Each number is 128 + 24 x the weight over its row's rms, rounded and kept within 0 to 255. Layers, rows and columns count from 0. Numbers have three digits each. The size before them is the row's rms in percent of the matrix's.

# down: layer 5 MLP down (transposed), 512x128, rms 0.0927, rows 356-455, columns 64-127
# up: layer 5 MLP up, 512x128, rms 0.134, rows 357-456, columns 64-127
down356 130:105111145147109126125157182132129152145197102085147137127128130130135142121136130115189115090120117174169142146173136115146129133118134130095124126131128151122172131105138094173167094125128133
up357 134:191150163151088115126193128159113107121106143131137113111107159120144125140106128141134134156128127149128100137139185110106115122114090144128154119187112108107081132137209115099136181120112123
down357 141:120109129135128127169095127081141140114148094129092135154127150123142084138087141142130115166165099116131094108149107111144113112116116112114154100143094142117157130136125152102140102107145136
up358 014:122092141130157118128116172126122115116126126112110142075115176116101091151117132117128160135127125102084141135081117155110132165140135137112165125076122133111122127173095099168100100135132118
down358 009:144147132134123122115137095128090136148157139157129113146156083159145125091086110077134134080116138197153124105171123131113143117089127138132092124159140135144135143104170117126183101103141188
up359 013:142123137123132125138103139102109178111116155143116164139106157130154111109134159102118130133130144126156130125121120059118071189122122143092126109101108128130116114167123115098124130158138106
down359 006:134158160131134083100173103108128116133145108132112121152112068136145137082132099153109135107157115149117086127128117090139147105142144150120114126111136112129148115074148118136138101106096118
up360 122:146126098103156102131111116117096121164119129105145158081151073098123166100127147131103114156165171116147178111123137114110096114084163138123104110120122135115157099126138172147152145098119145
down360 113:112122140155110098108156145142178108077141143132152119125132169137119078143125117151125105115094090154119109137115164115132120123137107087156116134146101138097165131155111089133113127133143127
up361 125:099136104091095118113095135122129100124159151130121098114134118101145096107130125155105096120168135134163147136172156158087129130155159132125162101102116131141139106125184121156092158170134148
down361 129:141115109104139125112156160097108176123118085123101084144154098145170146173076139139147130082144109134152121105156159130154174109129147129117173126146117129142144143117080126129120133095116132
up362 016:128126120139149133153151142160116098110142097104164111128153080115156122095111153155122139108139157143118139148142095124145160130161175148158142098139128122138158140064110172121122155141119122
down362 009:127099138142111139142087149138139143138156103157145135122115175144094121153126145116119133124142142097117120145139153123110121172121135098084129123157099146127128121069157143120124194127115100
up363 134:098122148073082106115163097133070128119127117185164152154188154105108151158118170122152162140113120139124113172122165133127113129163109124152148122149122077158140093123136094114123106114086139
down363 148:116124106120137091127082143120115146149148148141151113125091130092148119093040135143112142166153151120086120109133176153158107068153125142168109161106178118129167130108121121182142153144119157
up364 020:158145113114117117156169118145117091141101145113139144137176099144160128123156137103119116111116130139158150148130126123178101133128128120135143138123161137142137095115132154140115153101161135
down364 012:135118104126148145123086181133146114120156102099134138095097158096108117118150139130138107117144119097142112159117121150121100101132128134129114131138130138149126111125124117121118138116094115
up365 151:131098083141098119168119144103134101115103093127104125130140133111105171137119136145149117128125187108164140125160113153121139152131094183149125145126086131127125111164117113120159172079109101
down365 151:120104156097117098129107143102121149108121091081135161127133159126140112142100101135093165148132159141126112080190118173114137121075132158109125091150150125101122092123158143110155149117142109
up366 129:143096096180128128121109119115110128154153119132158160098111083104130141162110158130142136131110171114124119119158139112164152128143082147101149146139119101140099152133166133121139177113099133
down366 138:122136155123149164126115175150136117098129110148078107158169161117129091167158103135155120121157125143098086132139098113113127117127164113186115142133104132086121129125135142132103091133117143
up367 140:134133124065140174069154140109100146144137133146154162136134099111128141136126193120152156126178151124131163143145130098132102120145113137110145139132122175155170134145127130143115138128061130
down367 138:108122108110083140114090152142113119160134145088150157141130189156121112098081077151108162176111157111121131116173113134160113103153118175096148134117088123154133123130158106142138128125136150
up368 121:124129115141135094147128167116179131116123100165134106157119133146126173140112156118105109138108152131114127111116123158172101130122078121147140203128112123165121174129156150139122137110136089
down368 126:125079134119139154119104108127162121133135101153156129103148102126159113103136143085131139169105086117122134119120105106118127070127150115149101135107099139105130162089166142136105119109150125
up369 129:155116103101152127125101152188101131158117129128148105147130096133147131139129122096156170126139158123086146154139147129120123161158069141123152134126111118138114122148145161142150155139140135
down369 128:092133131152122112148129157079124092110122131120078123154145117172114082129167147171135095122120115186129141058155137083099111110140194153139120120098105147127100151127129154104128104084096144
up370 128:118126153153171065140141122093131145088135154141109112133133119086108124127089148130090118139160155212158138092127120137148100137116136127127157083124099125116117127129192178182138145143108100
down370 140:169109121136148148135129122135125110131102154138126155120090143117109103142125127108128115112090095075138146122097145087099108130108138119144124105144125118136109105100078136078150131133162154
up371 011:159126113142152119124090122147124111107136137108145079125127129139078127120110119158129128124127124147098162106142160094123109107066121146135142157106110100134117109102110082161095150134141127
down371 006:141115126129127135133116094101118184115157126127111128157147134131110131120127096105106129055138114176137098109104146129139138088131164067111082132141147137144087166154114180102125149089113122
up372 008:135118154138113116185116082118132142115136142136156175152160127146130130127145107036097125125135133144127124140148103061150156130150141115073133104126107179133107125137120127108105141082103120
down372 006:153117118145095092110127158118126103125109074110153132149100092138140131171127124121167091129134166130119111132153135176146112083128097126145139131132123117129157120149139104130142078167133134
up373 012:137136114105162118164098158121113089116125130078134142127106121111117116108123144143152146114106145113078131144112081106113149166120128146123159110113114100140123105124117126160080155179144108
down373 007:136118154154124131123110095129097126151159114170121115153175147142136142098132094081110129119125087180134119137149139132112157099102145112121083126131167158135117133142158157128133171097091153
up374 137:138113126137136107090130129132080166091113087126103166116136170119149121096101148141100119145155100126096158113158118119113114132157111144102135124185105133151106141144129114116109150102140151
down374 139:092165132121169135172127136181123154111109138153132133148148104121137137124123120123053123125154140160124133104121165115112176109167147101128103141136128127086161112102134083125092148092151124
up375 137:162088135141141121105129148067111150146119090117134163122167110139117181154100097138114111146147118088130157125118163115110121152152127136109140131157111112101128161125121133094105137109147115
down375 145:129151121125153069142165094164151102136166109169115116107116136170116140130109115113119135128105105147086102111161120131124084095166144099129106125139147135082146114106126153141152108127130145
up376 138:097163120102100130147118097165080130124159179147167099144133131098129127113138102103122140129124123067115173134123119125104139116164121128145140154136130063103119102118118103147109160157113148
down376 156:125104157097105099056092155171137117139126136069101170115176135149114144101121124157126124144114123126112127142129181151097095122128120134138093159137144143105104145140146136123156113085110101
up377 013:123092112172135121104132165163131121143136133111139158076157090113128094093134138091157124051147147148127099125146105143118140138127152119098121109125143119137104104149132142143116144127135156
down377 007:165074115149118126077132132179128086120141144134136142158109170112139189152155114092141115163137131126134150116087104128102168147070103086138158124139119125098119121164126139100144151107129134
up378 013:110099136103125172153160132124137140140121098139094155118128122111148162122159102155135119130155132125144123172125119098154192187150130144119121125129145125124164074103158151119135104132122121
down378 006:168073134121153117105127151120103099133125140096168130108146175150144124134137110147170146120114113125118116130108092155098106114153161129165164119108114106144151152134118153147111165141092127
up379 115:168124100143102106108127136125122099111133068106143148094150127124148143138147137140114121132160185086170146141107189112129137118095137115082168133142098135124122140149122141126086138107142116
down379 115:130125137113133142130110104137163140100147142141135125113110133132121105133147168118065101101123112177154097111146111131130139131146088105135148096137121118103160134162108137129119156120135113
up380 129:104128127119143130119133070137070116092126153133135109102141141140118143112154140133099160131138148123142148152100138098097136177131139133149117141165091098153134095161097131134116164142107103
down380 135:168088172139151152134109119099097149125125125134158118156155136111152134135094072126158116095121147128110118108106149152128145078163127163156125112132153131106145112125172110144136118144087123
up381 127:117179137135098133121154112154129111109143159169117122134108175107119127125161132111155133174126143153094112145133089123132070116128108135146124108122124145151120133131166148150106169158090142
down381 139:148112117142151176180126107129146149154136118125091107142127093133127116145107137103110128059175137097134145093092121129101130087135095147147146171147152155159164112137121100080138085103182137
up382 011:131091139118134126115120140132116092142122167136130147114116144131078091143182132100113097129144122130121155113100126071128092147127140102121135145119106144101117149163110108165113148154106110
down382 007:146110127171128132110124124111096159119133091124125159161136106091160181121108100100116140192138117150140090107115125146135178110114145146135115132130139144151113122190162078127159107117121160
up383 013:142115139118137109162142077113134145108111174096137149156161121140186109133145136090132157147126119115104132169164166081158133169150115171101123151082113146144127113113115105134087136147140108
down383 007:132158124111136095137140133093104142179161075143139125151146130100118103129178145110160099123138098144139118107121135150103141071133156147115081112136119120152104113098112131135126117103119147
up384 110:120129090133133117068089119104103140103139154142128150086136103098117161128135143111117118133139128106132158159139157102103132136175147141115166138124117161098131157146113156092095161101104108
down384 080:116096152158108122157126112149150114065122135152131150150124123112147109137151150127139110120151164111092105125096124114144167119176130113128124160147104098111137104143175164147111065129085114
up385 016:153157096077112114056156112165126132177129141122134091088125128142138122136112156116153106104139137155154114114150126142147132130095126079143128119121134128100122098088153130117125159122137082
down385 010:125101107128135129133121136119122118092109129131118147129128159130110135123119133104103178197154153097135156135107122084132192146168157178119166165102099139152142102071088144118123128123147138
up386 131:154073144141117131129104149101133115126158136134131141084159105080162142146101114109109051158120130163128127102147141159127127126110169121131195149147109159127126102109172162133120166117118143
down386 143:078115111142126093151129115116157134118115148136142107141136104126137087094153143123120157149171112128155121116091088118126148126081138091119097152112110121143112163170117159120181144143110090
up387 012:129093125142138156124161121130122103113129139120150115107158112104103098160156114136131117105120143130121205163113155113144107145125145132143152145085118128111140130151118113162089117173130120
down387 008:153138137158113147165155115122109132155157113116125136105130154107155130098121156110119133127169098142157096106103114138121130108101114113124106111157138122150098142138160131126183122055092140
up388 125:192085121145127134092093143155119105169134093134146175105165090120126180179118141117158073133139148147112099150136136116110127134146097141136119104138131145161184121126128149115130129080140135
down388 112:095139133101148125147120113183125117096142179110118099146151152112123128089123137113139178187113121121109081129111078134157096144106147141145148135140135152143072148130128117136146129170128104
up389 142:113104134141126127129150091076097132139175135146116132108132125118107123083161164149164143133178152182155136148119135125104126160116136142154170113170120114122115121136171125168121157110141143
down389 151:121090137126132152123131136108115099160135136175139156154103177157191089151132164139139135106135105145138077160097123114112138132121114137132105138128161105144162143144140103153126139082146125
up390 135:123162133105139141146131165108135118183145090132084107115168118107115159160140170144125146130196125140181125122135144107122123141096107123138141134115089123137156093140126137139119123130156076
down390 125:166134176148121128098119099134119119103137130078150135148215139186131105153125117122127078147132124117107127148139106120136117134137149110109125091153146118126142128143136113158112120132132178
up391 141:080112102148118101114093155116103113139128128148139110148171127139112118096172170126155128153130130142107111131124175078112084154124112129140154101126115139174173102148125166163137136088140135
down391 151:131137143079146146148133151094093125139153119133111121153083110170142112163138141161126152130136132151126104119095137130154156141151086126102132153151140084150121123147123094151103148090137087
up392 134:093123090168141169106146107113065090120124140149128138147156139138113120130124106128149076167134166135121136156133145105126100139117103169170109141101133135192109168138148115127107127119117125
down392 140:071171163137125119130097153144141124103094134145129123133150132122121127137101153085094073114099115120107126105112108138088139108157148160095126114123141117118149132123100135145106141116141113
up393 116:127143099117137119102120111136124143107106126147139122092155147113090115133163174119104146183187160119159117095169126133114106149175117172149147119136094093130135088177137152123136120103126117
down393 111:103134125119095100113102127098127141146146142125110131136160151123090113098109151182119113117142131143125123106126117102146120124139088160136107111116131124144147148162147139141151152096115130
up394 121:114119120142130111133150124109128133120100104129145118119133146138170112111162149143127122133141137157132129107144115151117130131098137116117137115139111125182060094103163130184126141170157150
down394 091:144131125110127140149126115145094129150163131173155145094106124098134107166087127135107123103072106129104129148120144130152110082168162130095105118118162143130148152137139095089105107136130090
up395 018:149152127105136087142121118137117092129112140091178102130124106117138115099130148167164140086128131156147140143126118092144100142095164118130130135126129125129109103089126138132088171119116117
down395 009:142125131101120126155119148052140170114164057110115111132111131135124145112172119112089113164145130108089129169144184120165153118154157135131118102080124130178142095093130117111100170112121118
up396 139:095088115107111143106128132127079120141096136138144134159155123166139135146144171125126171138135193128125182101160125122080124075110171127109122203156152107117129144121131128145136163119147115
down396 146:106151080132129145084149119106118144072162152131080103118076158068143153102103090154166140138169119146114160149123144142140101143143155132119140118128115144113103131135121127101122110130150120
up397 136:075111117097144124115171112145117131107123137153126162130141111120097146082124169162116122127153162142121145143106121095149112153114091083153130156104129120149089150149090125139091112132169144
down397 147:150133152103099134107132101150131110100139095120169134113117147104107114127161096142090143147099124153155156124164130142109160114116145162165162105105123132105093133082124140109140113131129150
up398 013:152122105129149119126091158134110134089140120104164146151101125125187159123087114102103154143117155112135119098163118093130112167135155189110125115115113108185119126129104102146116129080149145
down398 009:116126151099117106129121130147157099138154139120109108142116116157093096102162141091132103041111116167124126134121132122113145096096114065105097111150113133101128131127121164110088145128149109
up399 136:098111133131118142105098168137075106123180125149163169121132113092124144152074129116121151148103180123120140126162103128096120093142151142096105165136101140107158177106164159125096145158119147
down399 115:135174086147107140126126098107119149106137152129099117127173136131109098120135102137128089161109092112122110136125119142133114160124139138104154125152123112115178144158165122171144153129116147
up400 018:136128128144164123138125141160117071126121121129150139086120106092129097125115166093151147105111145125162159097111115152098060151146163123128169132094106114127101150104109132158134137129117099
down400 010:108145143134087144134129138113138147114163126123137114121116139152159144078133140079077113103160127119114160152138125091148132169086089083114098075165112142159122099141162113100155144101154125
up401 017:135151147118118115107134122127114145124123145123114106131121142127129156137146149100117126121128160099084135157133138122103088167162135148125153098104079153112125145146111085113105159153160116
down401 011:150149145139142132126124091117125141119136138153131126160158122139100098084108116111134158124154157179146096082108143090118176092108152127125098121141125124140131121053154128118146084090104153
up402 126:097129103146106141097114147096123103146146080136144119133151154154129121123181145133169141138108147138139098085177111125117123121114130149165174112124090109146116093141136136143104157146124131
down402 109:155154132132107119139134069123113127132110112125094131137085132150165112152139109137142143136166081127115116107130127139112152151153115103117123130160121151098151144130116100126121091129127131
up403 125:119109118124105093142102144108162156155113118118134101138118128109153152196093135153130144135137178111148164104118162150112130121137136136168139110122105103115061108129172118128155123090158133
down403 128:122154177125093093147122116129090115108120084123155157112138117130115105106164103158110099127104118151087140088115142130120129128128111095142119092172178101165150117146142128092123130096091134
up404 127:115159113141136106046159102134095119060116158130084154112128155090097139105148143129119087135180142118149116118144126144106089129142146178156138116131110146145123151157136176119136139150117109
down404 121:160124106165157096142133091167133136107124127106124152106145115172138110134093126086149084110138131128146139119140092122129080114091059158094087118113155137159117106143161115097118119142144141
up405 009:128102115101119142147125122135135158139123146149068131142141116121155138104098136147172144091147167137159136129153108099153125105117145150120120117123120129144144118149122110126135123116139153
down405 006:089112165144149149116111137128122143130135144108105125102111152084134142126138121171143149130130091110148089103071125142088144099140143137172133127091087092104125139134119152135127126118115106
up406 012:145102096088104116097141099137110143134129158127105127110142140123144145145141130139100106098135139135180139108149139115161124090073150094104117141114153145109120106175150101154107128055140182
down406 006:163143131108131145106141145134146145133139148143100129098132084084109140116145110135147125115122099146166124148080101128119131078136124166164131176127090088134145133157120119118131092118136126
up407 014:112115134141162151188134193181125121123145098135128131124112113112104116111104140171132115141133124121137138107107143135133065146176192163141139110146107121138138134113115143130102137138097102
down407 007:070121147143095129089101125132133101142137116122147121139136166171119124138100103111128140104118155108101124114134153109101145182082114090114120079150112153119143131089172118132096119141153112
up408 130:146072151089108117112107095122148101143098169165151115143174154155135122156105139133129053129140111118129107125139131137105114154097161151192148179198101167136116118167129136103141177157117140
down408 131:113140105183132088115163115111154130108137132076130149126122104199125152142165136110121185109133172131119181165130099086143142132158120094129144121081098142110117150120128106100112119115138162
up409 011:145125126164113113178144138108150124141121147129155142177152118138155113107133131077121159126158131138110135155153151153165138141167121138139128115142105124182121130097107140086163168118137132
down409 006:124076128112149128141110141144151110109120104071113147144098165110127144188150155126199126158138159086114129109126130121123123119139101130124133112128100113099104123075097095129097147122118105
up410 136:111113102132083117167111140085124122101128098152156141124154096122111122207133163137091140136099112133130151100171125155134131121128151148116147140135071107153143112113140106122107125087126138
down410 148:158093150156147125097157050128124143117124129154131124133109149117108136093116101121102131152117135107114160104156155123135088135126094129146135115140171120120127137102146148131117098113141151
up411 127:109152081112126127094102160096097156121109143152126160142130138093113131164149143156138082134124110126161147152134102111123102143159121168122162086118114145118101123119097120104133136072111125
down411 136:137120157156125162145099113126123120077082123147141152156152126135191101150119130139126107170176117138113116129124117125112128114122120145103136131150177145124110077129158108163099178124134154
up412 133:123139116144071103171154137146137127130114091128131154156149152124148104094130134167168155154158142142147117139112172114112112107131115115195160104113111128129154146145204091098118130104125126
down412 145:134114161152128112141099172112127139138121133095139092079145119124116156101121128116136109116101138144125114132108119131124177150112155164126136134085195109130156160092139099151148143177176163
up413 142:163153138114120086147127134089137132076084092136115117110141129096076155152121142137109118133173141185159112116138157115126142145154105142154117143148110109105147152167101155132095134098141095
down413 140:086106119133169121128164138142099130131123133099104115142109086069110117108164162150116094147135135107124149105167161118098141126146143156155130109129132148100108139105143137089112108129123138
up414 012:125097111131080122096132107148120173107157124120145119102141118139146136145086126078098114075151129129153117131171105140134121102123131126148112126137150141137128091140118132123114132080120135
down414 006:157101114108110114113118143143128106163092161140131178135105118143106117147134155140163120138133141116158131102115117129105132122126091106082134165144090103100134175086110124125140111175148113
up415 116:160128114140094119144164116147104110133101141194120115137172118142140148152115157158136115139160139111110119127133164130117137174112140115153128123131125099140112117170142138113089111125160129
down415 105:120112120111089128142117126152125123110117147126151108131135097124174151142122104154115146121121142101124133141104149148116145130160122092130119115118148119129108100170146131110102105164147161
up416 120:150125130167114143138079120144116110151133175158153153159147115104085133151114133128095126136151165101154177122136146139131127159133112180110186160178100125081079095139115165109133111107107118
down416 121:115147144152177126123140131075121123104115117096103125143101129095125118117125134133141156156096112171147148132150131137104111099182157099089159123105093131148122147125124143171110107151112127
up417 015:142129155123142089134118147113101055148113118082117140103122111090137146129160157090149135086109148133080145146106066146096114133114109115122176120115111103123118130155114105165101106141144140
down417 008:163128117119108148147133126113095169116160116141145142102128091107154129063142112096099123099134132167147099139136134155139130106122136105143096093151147162163123104191146160125158164076113135
up418 013:141131119120127110151131151140124093145145103130093163138164085124111130120126150062147133097108155129103152150131083160169115133166148095167160107126119114138121113125131133133112162104118115
down418 007:115095102142096158097078156171127113127120110130132128098133172145102144154126117095129136134165122122126131141127155161092090115088115096114126136200121133128122123137127121124109157131132139
up419 012:134141080087095123134125121156132148131115144162150117116100163136118136154086142129151114127125094125189158138126117109119072128155141116128136142124147148123111103125134127160142133092111066
down419 007:133141122126121118126108154080099108126113139098114151110108129159136131093144158149108119187111090106139120147132108116115139114143086162161127135083103070123157137069134076127157096150181115
up420 017:136093132116107130127131135115142151156117148168048139111150122121109116137194127105125135096132140128119116154148119092174104157143130129107109117163111124135120113132149102135107166139131166
down420 009:152114127132154123077144104113105144132102156069145146159117136084153149143131099148155162149152119141116113100111097107125134112107165172170117126122124109120136117129123098141128133123098142
up421 143:154130122121118137140067146132062122135170097145113146150140078109116184138141175156131135153122170139152165146140140108132140164118074117119109137118124156128174130120125128136128161106099112
down421 146:097148145133134157178162126137158118117126135141124111112121128092128123130125130123095154155140121118111117115167146107119110129182151120131125118129140126135150148167153133117080145113095124
up422 015:099085117126105135116116127131128153109143137111128114097109152105089108137097128155135135098137138119101121118111120144078111152091099134104142133122124133100118099143108099133102118132134148
down422 010:134148152125156131124152065134098142155147159156110116166150098128165152087092113121135142089115102171160137097137117114119147095117146139153141147097153108128135181124137144134185114109103151
up423 141:123126089120126125128106149133099088106110086126083179167160069129095113092143157143137080132138129106117126111142098149137136122129141156094115153128110106141136131095101180119129097084159142
down423 159:120103164096115148137159149126152105133113137169128099100094143135123148145132093119130137120140086105095120155108171119148077122082159100130140171144127138080135149170096090112151168138151141
up424 152:107112110112127116137111111156073131183101148192158113130166083123144174118153131145134155135146181105128170087124128080130120185127105123163145143135132105153118160141124164124125140147103157
down424 164:148118119085106113077132119098127133128155141180153113113099115123107148136164143132139116130143135169099141124111136130111123184124158116157112118158153124148155131139097169120130099171144109
up425 127:176142120140098140103131167120106136112101046139139137144108136101111109147133127118125104121126130108171125177139139122124109121187072133156133153131130118097110138148138145111123120097156112
down425 115:119117117181134097148118120108137126139134163126128137132099117154140109104099122149150123127120118151139157115117109158128123118099124134073126142092081132155131126109139123108120181128089116
up426 013:124110111153140113148140118117134121133132121124134154132157088109174097088117146146139164086164110159130074138114138135141197089128115103147111151092099107136106113085131150116114150125132142
down426 007:116066111101127149123127134140149134128122090118102152117127160125123165178191112125130106185123098148114180148140139118123116164123120137108191117115136116127122113114094086145120161133130121
up427 124:135145119157099103147120153119149139185130104145166151113170112153154124159150114136125145130129167128136121097139144165127134119127085145135146149131096104134114121142151136134111166139109074
down427 107:104100122128140136145105110110108164120097146149098129096146121108127123170139087154125119188120145100129111086143164148125095142162115115164120134147122161134156121143126152149129104122131111
up428 141:139134139139125130154134158113136109109089099142125130132158142168130137127138156130100137135164140197155133103111138147079134163153143138126121152167107138149104187102160093149102127167139130
down428 116:126093124133140094133141117173132124085091113189116126098131114116101142122106136094111144155116152116084149126096146117143095101135131091095110087096168175122070143143145147120125139146154155
up429 131:110118109144086132159150139100102111163142134166119123110158132098114145163098137132116119148103156159120147140136136110131095101131163104131171142154104131109150124096156077105144129119153154
down429 139:187128132173170121161155132137138133101162119126169132164108126143116091143114104139143139153145109125097131147113129146172091114146121144100121105162170119095154155117143132118141162150133140
up430 147:080148128109138150127150097144110098117165124149118103131144147132097134090142148125135166137141124191142112139100153100114115180083105133155146145130100043137130107196125139157094137120173110
down430 156:110135147138163134137148131153089138071161080103112151073110141116096141123129093105157130121115120069068139105118158129105134114137125139114112142126148118149107138103167109122111097102100152
up431 014:134129127103087118177138099092123116119133136159114148153151119114144131147132141059153129119120150124111172159119119097132104160158118138125149146121116152147128128117122076129119136125115103
down431 008:141156144121128133154118157089097145149127108089117137108094137137146137078155178126140122159148076101118097167118129162093153077117125156161083110127116109142137129115146141152165125095110129
up432 131:073137107115104142106133079109145128145091153127108108103155097139102160140112133137131132168148130134144156099156128125079104169117133137133097111133130082106134163179092131117083106105163131
down432 133:134129099128076091120126149090188158167137118109124129114132135139123152160111155109103129145097113149147100136166131137163114113136099118108089126128171139121183137133159110082147119132134144
up433 144:115142115152113131144184122126112090133140159190106119135160110109130105130113156135114104158135116124097133118132120121091101111169139114118146182189131120153142117114130136135091129098182162
down433 151:160124129128132136135135082141164144132136150100109119123099054126135104113153158111139129132203114117108101135107148131154117180129143112083112134129124108098165134116154142144125136129139104
up434 023:137148128103122123097145126158121156125119153125106109098168162160105118145135132098143106146123142137134181112120173099170062145084116138093148106127124134107128106166106094126121105148149144
down434 015:148155134134123118103136086094110147113149130125146117140123105117130122099102100115137149097148108127153068116117094107120125101161154145141114163130126143131125124092153153122140066064110099
up435 131:118098080164131115104151125101124098150161174136085152132179129155098156120124156131141122132126187192117140165121116127139105147113144108144102123146109114164160126096188100111112148125130130
down435 129:154162118172099142124157133130150121129082125117132100142126111108121134115152122124117123171132109104120149121151179164087139153124126133168136138099078109108134121146101110110088090142118130
up436 137:112143097166107122155119096115116117153103108149128166101174105120142123171093174170139069133130142106178137153150161114114130182133122105164141118160102107131153098125123100086118118122161168
down436 137:142133166144176138111132125132116171132141137099166141115124159154120130110141092128175170094114115160115148131129122126093124072112104170105148124097164141133111121128189129151145140125163138
up437 016:136104113161154126164109145120113080100163117117147147144163106112134113117123108113112156126134137138081131118122101115127168139103137166130130126138120109171120139141096108160115085115127162
down437 010:127108145125100149132108120146141125148161126128126130124103124125154126141143118077131094071102115155134116139134137165118141093097118059112117120158133163096120156197135161142127177122114119
up438 138:113150102159121153073179064138099144130117126148157115148115157127114125106146139112136127129144162106121167189104163119121136171121127136102145151152126097123134131120136113157119126143114100
down438 144:098163155133137091125176122118115097091116093146133144117123103128161137155113123142138158180118174124092123109173137144132103084167133138135120131085122113102111160149151135131137110082158114
up439 140:114148098126134110103162093130086144102074153125162152108182150124083144171169133133117086157154137093132115126158142112120094149173118155151136094129095103185104084162136166079139139117149105
down439 144:157123101084109117144099143107144169081135129144126123147123146111104117111113163097124101155149172142120052097149152126127086095081118151132138111129140169132155132130142133138162197150135120
up440 123:178139114136140124107096168152119137157122101138127187123142119120136178172126115105157128143186136112149091170136185113140110111089121134120146113115106143082121160088161176123128141106136110
down440 106:106104123103116091153153116171160124094171142106144105103131130135164122088141144156108123162137122100103163082130105097113097135127168147147124090138124141165118161162143123105141106146127107
up441 129:145083145188163106082130109140123125136174085120123128083140127126134145135090148090121113145126168139113144128161168122130126130147132143125139136129092130127155116099163134155131161149119155
down441 123:090136162117098110112136149122155143142057170134108166131132121121156131112149117137110140090147108162109116117113152123108157132153144139149099124102111150136116078096109146101072074108144105
up442 012:156120097115145095061131141145110095154149149134121090145142092100112060137118146118155150104123156146108130135118132102147083116112139108129139160126098105129090121164114071139131144127147153
down442 007:104109114122098151151125079102151148103149125123082127115096157101137178102143132089099148155175090144126139112098143128104184085095145132150121096151121159169131123137125152133154133082110130
up443 019:144141137125139123157165121125102108119104145136141135156152115133147122129164158112093116119138136135152178124109133083159074149120149136133148150093121127120128133143140139102113145129138161
down443 011:136119142126132138145133175096144144115170091098120119107110143105127124091128136149132131135151106090118103139105122119157117101157110154133125100125106134151151118087132104108124132094076111
up444 016:136142102113086130155129078118143178119111129173101137139153142163121174121113122078121108125154151133168134135166141102135123100086102109098131121141142142128126062106156105121124132064135139
down444 010:163118137112145128119115134116125144125112132113112121132112122140109118148129093170159145083107100129129115155111108139108051098167136146158144187097111082108130155125093140102101116153127086
up445 149:097099157119099083116179124150142158089150125163188135110127140113105113109149165143112090143138146138110139108166127117051120151139122137149131144183128107130107144129179183106142126076141112
down445 139:116103105133101107127128129121133171118124149155121119140150146130140126116100137134134120056141135125095129135135097112110118137146127112141118115142168124143115118146143153115211145079130126
up446 014:124171146092148115190134164144122106170086146097113154101124104138144138099162163136132126120114133118117125128108146124130056168132156156089151085141132142109116117102126143119119143137120093
down446 008:150151137144128122078096141122116143091147080172170096146161140137109111108135070107111129110142160091091101148145140090182148153147163148135116129093098151181147089107162123104094123131112144
up447 015:160126091152125141125146094140135128088142157115167124090148142138130134134150131123100135114142160162122156136173146108121107105067105115087135108132139129134104097135112097130116124108161168
down447 010:185139123113120122141159119092123145109149144105112124153067111117165116134132134147138108116133109155143121150112102145110133097140114125154150150087100083105127154147107133097163138081125105
up448 015:116097127169153125201103139135116076095137109119172163139103126083138153094117137114122115119148122132162133121126121118103163124126171150119125123135107132160129127110129148161092126094111125
down448 009:133127157128119141128123160111137135130164127112121129124134137148135120130153111127113092115081127154105129147138154132153128154095090061135131085130120133113125148176146121120077150142132102
up449 137:100109139127078093114159112117128154133119127176146110142124133137111161144102139126115142149125151153127125128137108141150107112139163133109168137125148091129113135110168104112081137121143152
down449 140:119151092159128140131120140165104126086145144115123115111167120119092128123132108154130078081150150090087140106125105134146144167138126126109128113089142129124123140157158133133095126135140124
up450 035:132098116123120144057145114135122150130112129166118144122145129093141099147109117112139088112114161147159129137115137096112121124110125129149141155080112103136108100138152128160117157072140119
down450 026:138136135150125146151121151113153122128112132139121117102138133147119150059122133116104175132159078153142113119109108115104154111121116104103152117148145167135172124100147145111095102136139123
up451 121:090125129149130119137121147114109130098168137164125131105128129098131121134116113094081130184125154154098133095154120148150075103128133149143162135124107127120124150096171158143081166123126115
down451 115:138143188117098113116138116115105152137123106066124145129123172176115145131108128116157152107130102095144112112115106133085114120109109106129132151123164123153129139135086146112148132119145133
up452 139:101154153182112126158202139131123120098152156162144114143128143147111115109169150129149131140128126158168127117124140106100136149135119138157133155186109122130109125116132110133129138147096129
down452 145:143092158112108151133055178084127145207123138086109118104152156162112157127136112101134139115166157076198150137117098139163163113122080117141152136120109136132132120102105081105143123157117139
up453 123:156092099131131126129115118143123103120137104126133115111142126126117165131111144098090129118147142108123198120144134134132144114183155140125107136126094154119122109088125156141101134161138183
down453 128:143124132113139163084102154133098183136097182114104135131105165129144122069147128123156138089131079153128083125143095141103136170121102123110125135106129136144126086149094114152105106123128107
up454 013:145127126121159109124158133150110139135107149108149147113153097128175103116135133119108128132156122166158116159127129088109156106135126117116133138098129127135104131149110144143135155121145141
down454 007:164082098111107112145143147111157119121129062167133141118130141126103146127193150115117100175151171139106127149129125118118164154126130122098141099128086153149134091077115105109138143122131107
up455 020:146136100124145149158175139122142149122132133178131142151144106101179130117152119145092143121142144138143122147139168109152145143141124139123107119089092145170148108112135121119124122133124105
down455 012:111106136131141124145143145099129104131112111080108148093107163163114087136154157131142114163107100135122139154123126123130145110133123138135147103134104111133151118116096102138101136115110141
up456 138:108143109138115092117144075157125153135087105155111108126100132134115113138121147106142167128139132150095130152148204125101132169163141139137126118126096084163159121166112135150119106113131113